Part of a small language model's weights: rotary positions.
Each number is 128 + 24 x the weight over its row's rms, rounded and kept within 0 to 255. Layers, rows and columns count from 0. Numbers have three digits each. The size before them is the row's rms in percent of the matrix's.

# layer 4 MLP down (transposed), 384x96, rms 0.0814, rows 258-330, columns 0-95
102:122118094128108091163141121098126126117137171124098145138125093166128108076138178124150093128102133136096116162103087153136139140109117124135149087125172114105127099137123183096130157112136171111145111173151092152168134144137142119182107126115078125130145114140130147100117157136141129119
105:153165141145134124146156102189118107115170154148178138108145143086168144120165104105132141128112122111091120109126091126125100135139125129117084121177101129119106068093104148122152152137149120126129107123111120092138124164126092134122133092124167152122103161161089134134137137096153153106
103:147117125126101141144124150154170113118128151147183140125132135108117123101114120129150124119112094146097119125100109134128116119164139145150101101142092138149183121129156100153117101106109137156149144176137126118095195165107155066165122150112154105087123124131102072127105166138141118130
105:200109141102115147118095141166105103145117123122103107118128096128140140135135134135169164090075161121125107142120132144111115152139142121111110138117174129134105098177143136108102133120128098129117147114104109119150117126151082131098145141138201138122197114140108144095099140104153150119
088:119147158071156119148119154118101190138138119138079092113116159118137159151141163129171107107105082157147101129135124128126140129078113160068127157150123135127168147093117125096121139108145123126099133142122139128133123096125170150136156148136124137113167128125130101127146065093118132128
099:135098127094107141138128116141130115145115137108167155109130103161166131115119116108116067162110090148134113108172160133121097142178115124175111147110156138136146132188116122123099089136143089177120094113100140134122109151115107148141153125114133156152082131130108148153096076148120139152
094:110137148125135145158160108107162133167072126126163129106119086119165132154155117169143160097145131097131102104119128137153140125134127127092065138128104090108087149109116120140132134112131169135131131117158132123125130137104123136188110134127180117130121139137160165105143082074091115149
099:077111152118145125157122129164098122153150149120102119143145159128131197141127135149104124181145134150102147110107112100094122086154125112150133072090169182133143159153114101096128125132146119096109134104088153121094121115136124140105125122162107154156113168103135150112122110140127141103
101:208166120142125122123157092135159133156120089129123130153126126162164137159153126128145132143103097124142121128157145153081128098100083137141109105112097141139105136134100158096091121146133117112091103085149161116133127128135142110128115147121148150152186087086122116118121172142098113125
103:120134139133168110135108117185132152147119148162085089128119110117126138083139100127113095136099155107094142120120117145132151094133160187145157171150111125140104145104128102140137081175146157134113134118124080093146118150118092147121143163158092107102099152153108105156131140099124144124
100:144113147137126162156122116150142105172134099095130160119127109116104139141118139154091130149126107129149141138170122107153157123182130122141095111129156137097175098117156098134138123153113116101171141109080135159107126172116120139167100094076124106123134086149158100118121089088127153098
101:100138121103128156123084092121162147163125132132112110131143069110151099140112168151114103134116133148165125123141121109123137145146121159096095109144134142178110133153133132140104152160153139094120157088106127105134126109142150176106148155105092136122081090109190110094098129128127147166
092:149113136132110145109117098148140105147125094149161097103123146119134154133159158129135112155139107150131101136113098160110125099150164167124134150170120133154167143081182136124157104093119170111130137095108115150092138106117100119149101158133118136097130170109077095128130071105160139105
090:107130112145133135124128118175101136124105114156161083124150158093100067173126133110138116160177138140127116117118143125124131152142103158131130156122167139170158120111137100125115156145156136166144117144057108116092129131115134085128164125141081149103129127111117108145088083106151135127
096:099098117127086151153132153142100075133148124166130145101151093137103123143114147141115117127125167129165089109138108144106118144145166159102108176133119130166135120096118187129163083144098148163101153111142140129075137134099113138117104094126132126129105154123131113156103162124118176145
105:085127160123137141138129094059140137123066105152105125080116131131097130157116150125117117141158121172145132148149118128151154123126138116119100107132125140112173137127160120115146122139170124131140128142159107163063116173115121120087103134146093126105128151097148187108145168144127122137
096:145167140148093148080104143127123123142148142106086117143120137110120136111080134079135187110124145117100196126144147124133128098128136138107141152066091129154110089141156117125089151119131146095120163136130138103141120109170142113149100109145173161135108123127141152124103096137127120164
100:194177115097124120149112177134112136128123124141135156174158120085133139106157104125131089147115098105106130143147099146147133119115115157110095126144085113102117095154150116135166130101124120158107129164120154142084121159111173111135085092121129126124144160131105152128157078141137105140
100:129129057165135134151120130110166113077161152151109154096130128133146142141107113120113161148130132148075101131123151159117094130070104102127134149109113115134099149120077118116152125123119118124102142158149141133125141127147138092143158114129145151081121157148079166177128116156095131141
102:131123082138143095157136147102111156104106128120110104119116140107086140110082151143128132101142138132142130114116090113134186138148144143162070144116131151129131114107080079148138135109119108146122112117103145095140172140099121161131168119086137108153133122135169168157158110151154133180
112:115160138143133103151119143123136139144135145142123145133130097123128144105116101132150118142163120164157156076155075074136150121108141117110139139119108142103169126121115125152111088158140093139138165142118117118144122032120135124183118120099100091140149126095149102150168162124127121112
099:095151146131146116108128127132128115129094136064167140131109151187136118136107118124114172150174118116167116111130086132113101087135116118135177108127133114151109127109147096087134149122093127115115099103167112152163132127151129110153135121147103113144157104133204147125177102119146130127
103:120109133146146171087131084102144145132103097158149144099156118163087133152124130122152167145138139147115106166093128129100151141136157161134115107147200106108104149101135149115101086110103127096137130078132120118128097096141088156145165095136116114163132093150129128105135121139155131150
103:172120143108138132127158138123114104122100120124125124161157132133166190110083129106137100110145105106143135160154156114094146156158119129140117088137147108153115155120133136139117132103172109182098062139123119131090121107106134151146171146124119114145098118118133121077138073151123115166
100:167168126084127138127139090165139140154164146086115166151083100171140121118102101126114113086119125117118131123132152134111145146161128128155099147125141094122093112189134090132111133152126122104141139124114126126168152088144150113180092128153146134076119141147116092119104123085141122137
096:098089146170132112063097158149141132132121129099136108113148138163104123117114119167141137115096141108111120145178138143145117097095109147128138105147122119131089136116154151105133151103115119131123116091201092091161158131145087170123143107151150123153128171168136117107110099127118144143
106:123132115138168135133127133130159157156112119159139122125134126103146169065113111124167140138155115155137105178132103153123107158125145145098147098076164161149161153097150120113138137118116158095114129159176134108150100090102097096119081117131118114077101095130116155101118150131121144134
108:124174143170146104104136116134139150113140129140185071111089153159124138091085099099105099093120108138160118156155109168124102083118141107142107162143143159122156135108161122141162133125125128117104135135131090106133095098133123117168160115116116162125148139115123097134121124109111187137
107:122148095140155069136105128136151070121117147133140122168156167141103095176140107109124115137169124117135147132156125110102127120149109154121095120116167119169109132149099118152136150164155097126134118071106097146088146145128130121134114135144103120151095096131120135130089178167098130098
103:124146106157140139147117104094135108179155136118091118103154130125102146115099139142127120153149134118144152147148114095154109148136140125137126104139168172111090159143116114167132123109128104121140113119126111106061129207101125145115114143104177119172140112074151110135154103129086135128
098:134124113130085120130126135134120155090160163116120102150114121148089143114099108127127141137161130128137140165121099123135147116123140140124085141085144127128143121153139059148075119129105164117101154122144090162143180149117103185173169132112152088107123135145109125157137093101112115162
103:157133120120156164178130100141174111166147160129117175127157118144126084134131103143132083156131120166138113103129129132112143115155092136083133164102124159118125146135103121148115133149158088135091136114107111151120142119123118095160053132114161144121127102115115104090142077119135143106
108:145131085156099104142150163138165137099141110104152117132123147144119097143150092141161139106127075174150088135109164086127108129114089131130130094157142150089134158129158167117148141158114144130160134108133139094100128137126153074132131126108148154118119121152127099173093077135113105143
097:137165129135105119133078098103135107116175145118133106121109133116125122088139119112073151113099167157096145132150146115113103157139118119080125111115141140132080133186125133128130152127151161109171093173179168154123137119131114137144163123121089128146125119192115124109148116111131118105
113:116144112120119105116104134071165138123135171115124156138152174119146106137142129114143103104153137084120141156170125120134122109110101134093158135099157111149068109128128072160082115130174114144134111118125134150140125098163113155164128080155107158135163105104117130126157109133112124169
096:081136126133130133146120114090138148145100139149113143158118133156098128107111163124114112138130123118113152178135127123213106080128119088115184141140113095126155146143126111129124078096152147136147114104095115153175112074137131169134096138109087123159144131124119143142152134144109111113
090:131118118126128111131174161089113172123127105133118099086134105114159125171141086116109141118102133110122087101172117106106149106136115110126140164106157127115098090139131137146077107107150131129136129123163096128149189127112135117122201097133158116140131129115129147156154104137148116181
090:150149083071124176124109120135124137117172143124080098106119137144169093137121113125137147158146093141102134119084127167132108117117092154175172141089148164099106132126110104107153135137107163095139154139092134122125143160116110144137132139137145069122179118142112134118131151146120116122
099:093123127147138147090107160170150146138121144085116138116158123100101120159163116120139109126122157151128133134165120119157174140112116153106157084148140146148133156140124140123136148093113083113110106121174125092115106082117155120088150093105138086061129141150142142119122177108119123153
101:105170115110126142149132085128166146128150056129103115117112153141119099206120142128134127105153125120126111163119133127140146137139121093146137139124127183147112143090098147092102169140142139128128136106114164110083161085107107140133118116135142124114163146157148117131080145127092097141
100:105140144125127146123142098113123117154075146153125137134126156130144127116132114171148162113103119160160149082148095153161110078153133124076134165162085125103161138118163143108157122098115149103145134132147139127096093168094104134154154137133106123107113146124131073111105134146139143073
108:095110093149117160140125135089139143125166112142134088120119178127117144115163152124157144156120129121127129154116177141096137108144154126153096110112119150113146128157132065190133102163071109143172139111137105135106130164099135105131126098096092099159122131104124151136136090132125106145
084:119119145134132134149136132106182080132138129118070131158111099128137126107112141112193073151104139125118100120131135165087152091129122134112120125130105130110154108102116135112178146138130114158111133147096106152141156140093142124142103154137214147123168116162101118098122138120123136110
103:102093151115127148141123076169125133131122121118090130143153125112175125166153110158124158119137070115114120143104166128165170124154142112139109124161109119149101094144145082113088112152102135142131109125144120159127124104080146150135138086109112159128175142119152097109132145165140116080
106:115108134123123117122094089166135140149118128093108144132097140127127125112108099133099130125151088137130136105150131148107117135133153156167148091125119128117159124170128124145143129168133115144102164109033144098174130154125154128166158123108194132103131120125095101115121100084145150151
100:090106118126130102146128128114120164138107104174178101144137170124151115104162153125119109128120152129121115131136143144141161129121182125089073110117128134119110139119138106091114167129152112085153158154123112150124140116144094141136097119089163128146068119161130168118101176114110091105
100:151127115167100126117148165161119132137113127160097085114149100132106118091086127126170105111121163126102148153137148155134110146182147137167143086115127119152091105155073116144087139125133101146108095113088092157120130139096121116109165131122170171159144101119114121145136111118134138152
096:115149137134189145162101169152108122089130120110145166120139127125110106097111114118117111136122138122088118102116150106146116144138091139141174179086097131151154081135163187157107088103091133145145109160119123114134140152128146154117152097134080102109117111119156138125101154126107123145
093:091120128125154088210128089178103162117132154135151137148130106117156124115157144087126121132116152125123142094100136128163128129094144105114132132142120153137055180127117142078116085106136122158135141105109105145125124140126145166110120145151125116157081163140142130120117125123151107138
091:099128169121133149131148135129131165149160094139058130125129099107079151149111126112134134148171142124176149146102119100139149155096121136153148121147127149126132150089147116118126109135119115118149134109087150103161089066108162142154114149114146095143160114080167116125147090102127136129
105:133131132125128118150142105160102144075128111165102086150146101121090171107124125092145091129166124112135112114117116171115136126128166149176074174129123123169091136121154108130129125133142110127141153096084114147145097132163163150143098141108101111152133151140118080103123134137177135127
093:088128125161148139136111116084123116151129148094094092114127138139136127098153154096119098117146112158142111121121100090113149139134142145097164125141162145108170132120149163169089096131118156137103136123119131160125175136145125110156119140172038111122125121095123097148151122161153147110
126:107108161146116131141125104134119123120157110128091086152120157144116109138158122146108123149134126126088107149170176129119132120112108123132136103153138121089107134113147095123128141124111138147129117099066077154168109155102111135147168140137227149159136138126154102132127085098124136124
099:099166127123109124162136153169130157140154131156108130106149081116090077115138145140141114102121155149134125114125151180107116137083110124132117142144107094144119125170100131104110145098103092147068146113119132135193193102129100126141111129122127120099144135111171139101124134149133134155
093:117129083155156192112133106113090149100111124165137139118122170112100096136134130160110169125122107129144147099117153165129152107089135155141112178098091121110119153112107169135148114116081155142140144119151126124129087102159140128140167156091096150123128120130139144125093077117124117150
102:158119112127126151181139144137119130104148135163090093126112142129119128143105167134097116147142137112140107105155142096149092124078107132102103099110094079107106165107121135097117112140145120126143093138186153112148123115163124147091133187143111163173128128123151094109157103151147141151
099:125102116142133168101147100139155134113093123119092107168166142126163124138165106141138118104125135156085073113106124120143126130122166147189134167112111114133095097109166121123113137144115151156164124135126086174135108138124129144139131127110080111127130085119104152129099153096183153139
099:115101117144099143163127134164096159122157097132119125111160129154109106129135131130104150109118136097101126144108101118141147133107115154168107095111180126149117137102110177158091084169115095140136137125151111112141113144096145105143149108127162112144132097133116161125129063171187108157
110:157060113111106114128106112149094148104139144129142150154105152146165136116123109150134100113129157114136136118083171121108134147166122103117127068176190099136155125146121157174096114139123094135121108133112129102122097148130148137101157166130124131146112116093157153092104137131159105117
100:155138108104167101118106120180175131120152100102103140117126120099140155127156082113130149113193135135157130144144091123128149139129140131131117116148154095124146134086102111148128103181122138125156073136134143145163074098123094150127135121147075129141120128094119132097126182120133123139
101:145161140124118134103153140119146067149077108129131122087155146127131160159085132116129146158110111109146130146133103143129168114139163119134145086147147128107105167127145107115141135180082101143170124160121094105152131127104149103137157076134144114133123136070097169115127131119139158104
094:119135085139071133178086131107121124127121121149158115097094128155108096150141115122139068153131144157116147149139191088125142106138101126150102128172114173152162154137129119130141144140134123138130160105103155116129129142071149147120113104095134152126134077107109165122127152137128114103
105:181111112135119146082119131182155163106113133124152143137108121130107113173152131106132143132113157154111091130107146159128066093109133137120114117109117124070120141113103120116117094139128116135125141125107158155142158152134165094105118139146147098106147137167144150122166119117095200100
099:125143142097178134131111148127109133162135091144090106131129207132123148068153160114134142134154109143150118108124121106149159126123107139081164108114131114114113134112087141119146127190128134137133133151170100152128143158103133110118080101115104136127165141079116113098137095131150111143
100:120131160088163161160150116148142100139143140148121121134155168088159126123108087102093116103132098139191099094130109075139153165114083125136104144108135144136126147176182127154131139147117143128086108132111138137135098092115084100121143118124103122122137146114167126120153131151125103147
102:121120088145126124148126131089135065084125160115134124152115160095170164097112118106108135142116138132147134128121135088102113093162136138140143115149132179113205137136124144112099141134141116135099135120071131120106123149124117130118123135124195166149141111129102148104105177136116133160
095:125145128089169122132151113126108152148100125168177119110111136121132148100101101099125110083137135143144131100163110142105162151107130137154126124144086136163112129106111091150156133133114133118181124135186118182110149110146097159106154151143090083100099118124092127127155106153119135091
104:113098127127129097098171124088136125127175136143126134144156147112115155123144159159169140123151073155122149135109124113140149144142128146125162097122123134135131111106170157092128124112120126160139127127124067129098148120132114162090146166130069150145141075096149085118103097090146153120
091:134120118114117139170115157138115115157108147159085129135119114111164120097120145097119132183145124135118168180152101116088126085143145139120121140137132121092097140144102116155154160109165106122091145149150091155136181119145121124093112144132166117126130144140064120090126104084108131156
097:120160154104140144164115145113138131159108171108149143145097116094112150151089075095093154141167142099130163176144132110164141159097136143158112123112082146103166141143140117134079104102125132120125126143106110135143104179126130101125119116115114133084130143143128116112070148141155098130
095:161105154095128116141127113148145137105163177128139143087108148138124099147123155151147158098102195140103106142152117131116129170115093142129118162135127099137112074130113064164117083165105113125097100120122113112145120132153126118117134094156154151126134113120103127120111188101134116140
088:130151154139149119150132099144107121186086107123106138114111118063122146130137074129126147108150131149137103130155106080148087188167145106119137122120119102139160143112150125099162143118161123130122135155096129156139166074100127115144150147149125152097128133106107085151129121120104165136
104:129125145129117113168114115155116093163146123112139136112094127108135112135136072142070125085111141133106133128126159111109168118137075100090167171145163139125099109092127157126099128131155132175132139116158145168101132086153162119104176130133147158162123093123128105119122111137158145133
# layer 4 MLP up, 384x96, rms 0.0918, rows 259-330, columns 0-95
108:158102176157093111156097119179102134142141127155111123148089123110092101127130085146085081137134108161150133124129131130100139134127138122136121117098139118115135157118150134161070149117096154164143110106153118096164145170129141127159139134144098106134137154110170096095122115082160126118
097:150142125156086161169078152135122110166136137121139119147144120110109171114109136140070169139096092142097149106139139131136186118087161102140104114144117120096095103142131123140091133155123184136130119098097115099079119143125127092129117145130149143107152108147155098119104139103138138148
101:126130101122146141118088108142153080127115103158106148112101156134151122152131129129101114116146088156126119085127117105121139101151089135097140162112143139109101097131091175160150164167139161156113100108087103114136121161113133124137149149156122090056137151163156136120153105153135104131
097:146113146144142145146096094128117121140088118086155127167140118123125148133126136157116139129126128051147129145178189161128117102148164151104137150147150154131127122110106140106163140118083129136169142080110085151122143161173129141154150094135115145095125106137155134117155101105106107139
103:150108074131168110108095099143151120162126146130156136182114143112147131110156116124149081129149093141105131098146104106148106132091135131146113143171093143134121114128128151109110156120089118115096170158112114190121104093111152128103146121122155171075139148092116121135108110149127151140
093:084082125129171118099146123132166114088149135125124073127098156137115129171126148106108137130144072112099120183130159107177127113160139082143125131152138123133156132116126137126159119114105120088143097126173102148155105125106099112167092136137126109107122130120133091169100127139120156141
096:078136125130171128116132118125093143122128155110119114142113193148113102146094126139106115117167107130151083130085149151120139164129108146115166148124085105111150125150140094075112152133104105168104160133112123102122158133148139095132141136149114151145115091172111144151093102094120143173
094:136103130145111136137154137147100131152117153094160141137159140099115119093090144122109148102117115143094165136114105139066127174106180121124131101153136146146131098123144103120134110134098175124117170176116171129108163164125061081119141147135107112137142125147097165146144122133118122132
098:097140116168107097109120119149095170124143161154128154093146148128069132137092154155110163116109108137143174103125130106137123154104147090111140073167122173145106118131144119113094147133098100165125106147089103131156101113136153091113171148117135117114107116144162120130140161130126137155
089:125114084088156072156174127119134162116121140126158072099087139140116129143111142127092155122151142143131091092116104134137113130092115158109160141118113157141153139114077094096163144145098169132113132121119135179116109137131124122129141140144145174133094148098144092120111113092157130134
110:150106147141114114092121097120169121145107144123103146135091084102144133088143105123101156149121122113151099119182127127113113111141115135087135139111139120139114161124123108137081151123111144162173123168132066142159167127135178125130139136159099118172091118111150112131101150117117180147
089:104119103113147131089148130148129114170094160100117161102117141108121074147121106121096107140163134133169132160147149172119117139119110143152118079113150124156092165087126106112176125136105090151117127122107171105101132132190165144114152118111149105129160131124140140170120099133108138124
080:112135146151183164150122148141140136151129179137145143137099119111129116156108121125105131141162161157110144137158118148144075127114128163149157111125152142131131086110115099123181110139122121105113127147106094136089114098115124129113167092137117117121119156108142069194105109147134089171
100:117068128136111137151168177156109098154113106139102151134094120120128139135089077124104138136141113086139101136163124142152137119109140099127111092176148116124125131107165164127153117135102144118123177173131152137129126172097117164129127122127116128164143131148083127159085117073122125134
105:149113154089163108140123150077151105149144126109140139127114098171091130142137109113096117160158126128133137124140156141130156095128171132124128137121125165155112144141137193121108135085133139132062120070129073159120166132109178096140141116143108096140144132133120121163132153123138115117
106:128078107122138107116134120131137170151157136096130103148107139097110115123093136165098113105146090127164120104121130127116138134133064114131144135176156098085097128152112110112168121103090099144105123128125132143118122107072124111104154145140153098173135104129099074114103164125140162145
097:160140145129147152148132167105099135111140128105127093109119163136106142141139099122128083171141122121109153152136162087126159085148115100126057144126160116105118116109128117108107122084145082127172121110138140122161129168116123146145122087164127122132091121096156135176150135160090141123
102:152124192110144153084159095137134122154137132132122138143126123101120123159137149144144090070125124149120109119113101129148150120149180108133146144136157148124120095171148119123099137181131155104139105102167158140102134092116088130133135094135116127139118130092138064077111109131140164135
099:126179160119132135091089170111154099147077121139150103157134070117109107093112107141124155154131120122131134103146118130102137113133118159148162094106150120128108099153165125111129128157077186145150108110102152126095116094164134111131133180110165135139150130128144133132128153090137144118
109:120096129150163123134140150177093135103149117120114127123123132151129073107159165143127141122115138088112178103158155172117112149092172099118130119153106155121120102137137139123123132145146107156148146118114129082134090160117120128103152100104099075152068160133115103129082125110110145119
094:140130114065107093138080149141112123139152110138099100165143107121118100169143135133153147063161115116142147163104149136154147175147136111108147108117131134120094149137113115139191107140145120151133145129117163098143127166085123118134115131118102090119142128168159101158117171117105132134
102:118121108149142148116160175139094105152156102107132127108112100113119109129133180153145148124158150090123100155141114125120119104105147120124120117117166137119114137151166135111139167139136149145140104104141177088153130145125111155110108178121145156129112085085155087108097148077165106084
112:135147154111126192129149123072116128109089124119096146130120155115136153167112118142149146116154120176145106161138102088123136114146100109103157118138092111114101110156126163144149136146150154149128112103115161125152147084139141091114142132144098156083136119115155110105089141117079100084
107:126101156100097114146100106166107130157134114159129088179105096126104166085102146134129149146168150146085118099123086123130100110133152132125166129156122140162102140084147141133117153149121140174129135076137122168139123145131096124094129128104148119145104100126159105113128116086168145108
088:141120125095146099159120112086100116111103145127150127120103092092148168061122105099123108102155122129126143089127123118150121160163142094143163140116134123137174116067105105135132124166138131163148166168090131159122114097117154082133124096096146126126153103112115151110148103127100129131
099:155121138113118160161109149114116115100183131137110163118092149132150151145159095106108123120149171159090191146143194116129119114133105093132112110173137121141092127104143107115119121131112106111153098138123123109131146134138180108107146135090149124101081125121123182157149116142102123119
102:128113140110105145091117132144155145119131137136143106126127128128107109151113139112068120162136158107085178163131118146182170141157123128130139130133137154121118136113142133155150137113109134137087125120106103081169124128148176082132123095155152095118151127189121084153143103092142086105
107:147130140156134133105131130132149131148167132093152138109100121113133136093078115111155110081185158113161121142183102130096122152139134153138118125160108142143157103153165158128039117105142132115141100116112134109112127125155132114106150123147110147168117108103165109107156175118120122117
103:127113149093131148137154136106113136133085128126135100122106137151113128121135109138096113087119089129163115137141135122143102120180055101122103141131104095111155152137110174106205150158143118161132090130141080153155178135158134105113111145118107130119109103148123129139155118109116108100
095:132071193141127109084108152136142117105154089149110122166146181070143082124090137122130116133124091099123088103159152145124133144165165116117122152150139165153127116132135082134138123105124113127129134097150112122139100134117115114089115107149116095147127130097098087151133107142129110129
099:141112125131134147090082139133138126117110084176146158187116077099125160121164150097128149119142124066151173144143169150150098109128137145114158097135132113122107160113135099134117106132103114124169094122114140097112148169149126140182153142103096108123129144154140145151140136139128128142
121:159178151101126132074119115095138126110115130125125126144122154128129104116133110127140149129155163103142099130145145107153171151151127111111100118064134131163149167125158105135146175095106126151141110139152159086145119103156078136131095104126091099108145090149121112120105163086120154097
101:159140150094182114116141142122146121133109185121128143117137174120077141092122120083142164119151094124128084169084120134113132161110101143131108147143133113133100124143143109122154123109147101087135170134079071112152131124162115138096121142144140125133118184116155133132133154135158153131
117:157167109132120111092135131114169154143119137105087143179083138125105152131128093088116125093165120143132127114153118091126153146146128180127106129152127154165119115170119125081068140128124137106101081122090135155126106132162142108086151119156113158120124127123164100132127155133128139159
101:107069132161138142082137107085144112097122167110185116104091124117147166109127168137146111109127112122117163155156143123142126097089117116147138175164138110123129110149098126137117096172058129133130154111119147137129139167131121114096096124176149136115136116135152114130136147112143129098
083:130125107147130085160126142109144107142135177138149146140101128097138068126128150133142129167128152105085106143133144171171144129121128101122082080103112164103147144094135149149123134157099084134099118111175150131132128136126110094141160115149092140150160133130149106181093117125125099105
098:115122108133130132102125094145101129107126116153154142138126094105157101107086121152132121129122144061149098131119135108109153167158158115125091106147093139148122081161169098102136136120093160133152151125137151139134115137136108101114136105140166133167082111115139097126129184082168092130
104:119074124136159121129134112136125119110155201119112119179135095113142189094153125094089155117139120137113141146121138101154123096130167102148136111143160130158104156122146117071142125135138126113142099142137123158106105115114133085155153137137137122096099114101126110153093148185126104131
105:106086111159122171065150141126107106107128138133123119128132127166072163116122134138136119132097151134125140142115163142168105096148104111088133130157167149152079103134157101072120133141119105120192118112156105130147099120118156128109094142163140128118150111124117080129150123152127113117
099:116098096122102150121118150126119135126141129171131105149116138105078099099128131172102165094168112103122097105096100153113138120101134102164111116105131151130079066197149154153115127104147153084119112120130157129158141107118145116130144144128126151127103144121118164115105141181133123152
103:154072093143107125149105118162096114146128133142123141094116118092126140133132130118129139119141121198114147173116152109126129112117167107107120102142139190132132117105146127182127139187096148120155143151129127128127165122123096128138095170113113162092126119115151167140136133066149120121
101:128117149157101126128169083130108140106127107129163087136123183109110156153104148125132130104131106127093083130108191158116137174113114142156144103189117104140112125129125101131085135143144162106143089109106145123156122171119081123127146121120147121130097142130165096109090110143118112122
105:108138144141180110116108132102122099114196121087134107110151129116126093137140138162115155113135084125114083120179129154173139127080120134143136143155144122102121142043106118126166162106125106075115130118124145105136126160139117114116174114129140101120134121104114107152118126115142134126
101:174158110162175116160103095084144117132111127112103141112114119113124169118113105125113144140181105108098084140132096147156106110107123128121107113137100110086152122100119136152135130120094181110123161113155104163090153121130170128153164142125130132107154141127162158165140123152166133098
086:197124141121118155143142124109126155149107127134168103125113099078157164119102114175146097133159115084118107141147092140130126156130135154131127125116102151115098154124108080145099135163124141101117086100101178107092154122129118141128096157153133174124182097122133124115143135143146110114
099:137136143119146161091104145095123108136113111102079109119126108129125146094114147120156166126107122095170157140119101143147175145101128160090170179143157114100103111094156148096125147108137174118138131135137145098126094165104127151143116115130103135137092145133190139142155101111138161152
089:114136118100077153147145103115176119122089136162142107146133139096121108140128125103135132146147139112078114091130125139137149102127138161141088054147132087100102129127110128128178130086106135113174101141160140070141145116115125116125184151112129118105158128138115117106139169111134143128
091:155079138155119085159114113124153132104182182115126125153127108113096148124120136153096160127128093145099132146181117141133123153133131141137153091159125160155120160139160177096138127122136126125105106099098136116168125106154161129136114061123118145137118085143127102158131154101102138123
097:167127131122110144089128127142155062086084118093130101140131104103172117164101116116113122131128163136145102118170180135102161075138106129144114166147143164140105123148135114137108133151122125146148111123074138112105150144118123135129121138145145143149146165103162126082165096147142154129
104:093118167152121153105150181120111103143113160115147117106129162109129150142121105091119100147141120119170189161153153134176138152144087124166169118110132146130106134160108154156102135126075094146123118141104125086136103121143109085114116114133128135102102165126149147122105099159151131149
092:107125100142145127140111157082165130188133150121165130145107141139117144161118108141126121123118119124109114125159149110149114074157119120115120150131106167153094078140093121165174096118149152154152106113096090176107160158115107126137113153157077124126119179115116124126126161115137143141
173:125131175139159128145102136144102131092153085121113073145085152103139129131170127170112113130149075105142105124130177158132146124109118152128152122177112136133148119084128085114182135140127129146117068117120117131186141136128122120131146130130153140146141124142148099120114077138147106109
106:092117144116119109121158122133114135135131153101120100112163129161122161121108092118119140104133098134124090076155113101143143131107165142133139120184071137116126136121127144133120108113121120122145104113143133145132122168119151107101148101112128083147097145160112181121086147102061178086
093:108090156097133126113133106122126145128170137077120135101112112117126122115090114140163160122121117153125134137187136121118097143182122131137155173164119148134107099125084147148116162120146120128142126136139116138167161153100093123083169106148122092090105163123121138115153086077148146144
108:145159084157118121128115145149087111166115097135131148110113114112141106142128162093120144143125069124092139066123102106161145113104144120143102085147163170163099129146119085113143141107124145135115170114141141168149094121115122128119105137134161151146102152122176171107098141143126155127
088:126142094068164109164155112136117138153134150122178153087117146107107138158117171138122095115172166147117148116117162147082137151149169134108125092129106167155096121124132169113153148144116161149131130111126113110156161122088096142107130119105144174142130116157099120139119129117127103162
097:110126140120139127170164122078115090158123125187143134128119139100089127128110091143152145142153087120109174121181144120148130070131149084153124101111112157135115160133116139159150134132136157111125139100157074136158136114136109129125136175150114139159113139102151137091127095122100129101
115:138105137110140186133109160109079149134168137156185136149128142106108140124108124108123138145154174113099102166129129099113126118181160139161105086168194124139090124163152135111142148098121115129130151110137124181104115127121106106121102118123157141119102109127143121102143096133136129104
100:117112129174173179141099124143091078116172153149134123142147124100108110116099121122120108125134179131126121144133140135118112126114098147111136089141139125124110135113167072112122128147074097083147122145125093093182140137198139104107136115122124102104118104131113140118104130107158138116
106:134144155147098081093091066118116110108089131108117132156100150110161123159136119168151130182142074149140125101118083138149135053104125097147126085121129128126117163120150114153159153111106159122129122120155134176136113113119145120143150139142131130144141104100150123134141108110145127147
090:128139142124142102163166168097104162135141141147087108129081153124107143110098155132134124102116084105117114119132112159127085132102137153121106142129106111114115124096119129111180152125124189130101148087181138096140141104152098145140124122199126105144139176116104143126124095133113136136
107:107124172143131131091166133122129132096115151149144103112132074073144102153164139105106124167142105125123141160151136104121135066152091160181122096115090143119143172113112128106127124144088097126160139161144137092103158132142098158138129149155095147122120107128135131156113126161110130132
091:122130134093129098155135105083140121141128131150131124086132116149129149150160079119067096158155136162128118115138124116112113104182102100123122129115122133129111101159105177112143141099094169153173143147138106102104169129092157124125081143145136148112116185118099121136147100126130121157
106:149126104116160094152164086151108122130151151118136113118143144098134138124131095160103135114130139099102157117107100123185082106155157169136158155159168113153131118115158130145122141136123155180093074112140166102135140106130143146118139135109121121111094147115125121086076127111134138078
097:154155124113156096092111111156146135127126103152112085149132116140099097131165094131142162144180127068153110134122106140124100131104135157123108129121147156113162122136117151142159130169165151131154112116124193168096081129120131124132075112125079100130128139086133108118121131147153138129
096:127135153177090159116133117120099111137113104104110121111133115105121103135158121111089149114141140113160122094111125120142106140124172156124115134114159145116110121146141170119086178149152125156091145090155119090130118147168128123141158137124079146152173165123163120120093149154137059140
100:139157127152120137108120137086120106197159136133104100145136094119137135159144131096105118078163137100122121126150100146122111132118142112150088107164164126137110094135180174153140126109162134100131130087125139110129119187143118156108157146122096154132098109072135104136148126119102155135
092:165105139112134101118135129125133151099172116111120145093143160147128146168163099159118117091166178151149122098124146142139122115107090158130119139163143148180134116117123171107129122095153085103151132103104171156110094150096145098106106088137106151110133106118171156138117120166136117134
097:140088089127145122137144127112189160146129108118133110175102149156088091154097156112107086138070126165142104121146135119093090109106169098108130170134125144166099101091126136108114128104108133150135147132116125161093136112093113090116141123141149131085133119152145117141110136101130114110
090:100110118139120148097109138173107117144158110090100107131129112109156118181158150095109134136140135106137105134150149136125132112154157095152156182173107159106110148112119175097092125117086115102146163100095119122120120164092102161102104128147144162115131138145173151159150117116117128147
095:120150112157123140145117156110118137138155164114124141098071113106159165116087104078119146151141134149144115109126103166134128123108161124166139118152119123093094119155119144156138132129145136091098174121100088084109128106124164096111137148107142180135086086138153093155149163133143120137
100:153137185117163110118121127183159114145103132101106103125138149127128080139106127133168125140132136160132141161154145147141117129129116153141091168118148132148168120118140124125133168113092103143130103148163147073146148098133134129062144117174098133098110176137162109136123122097113094129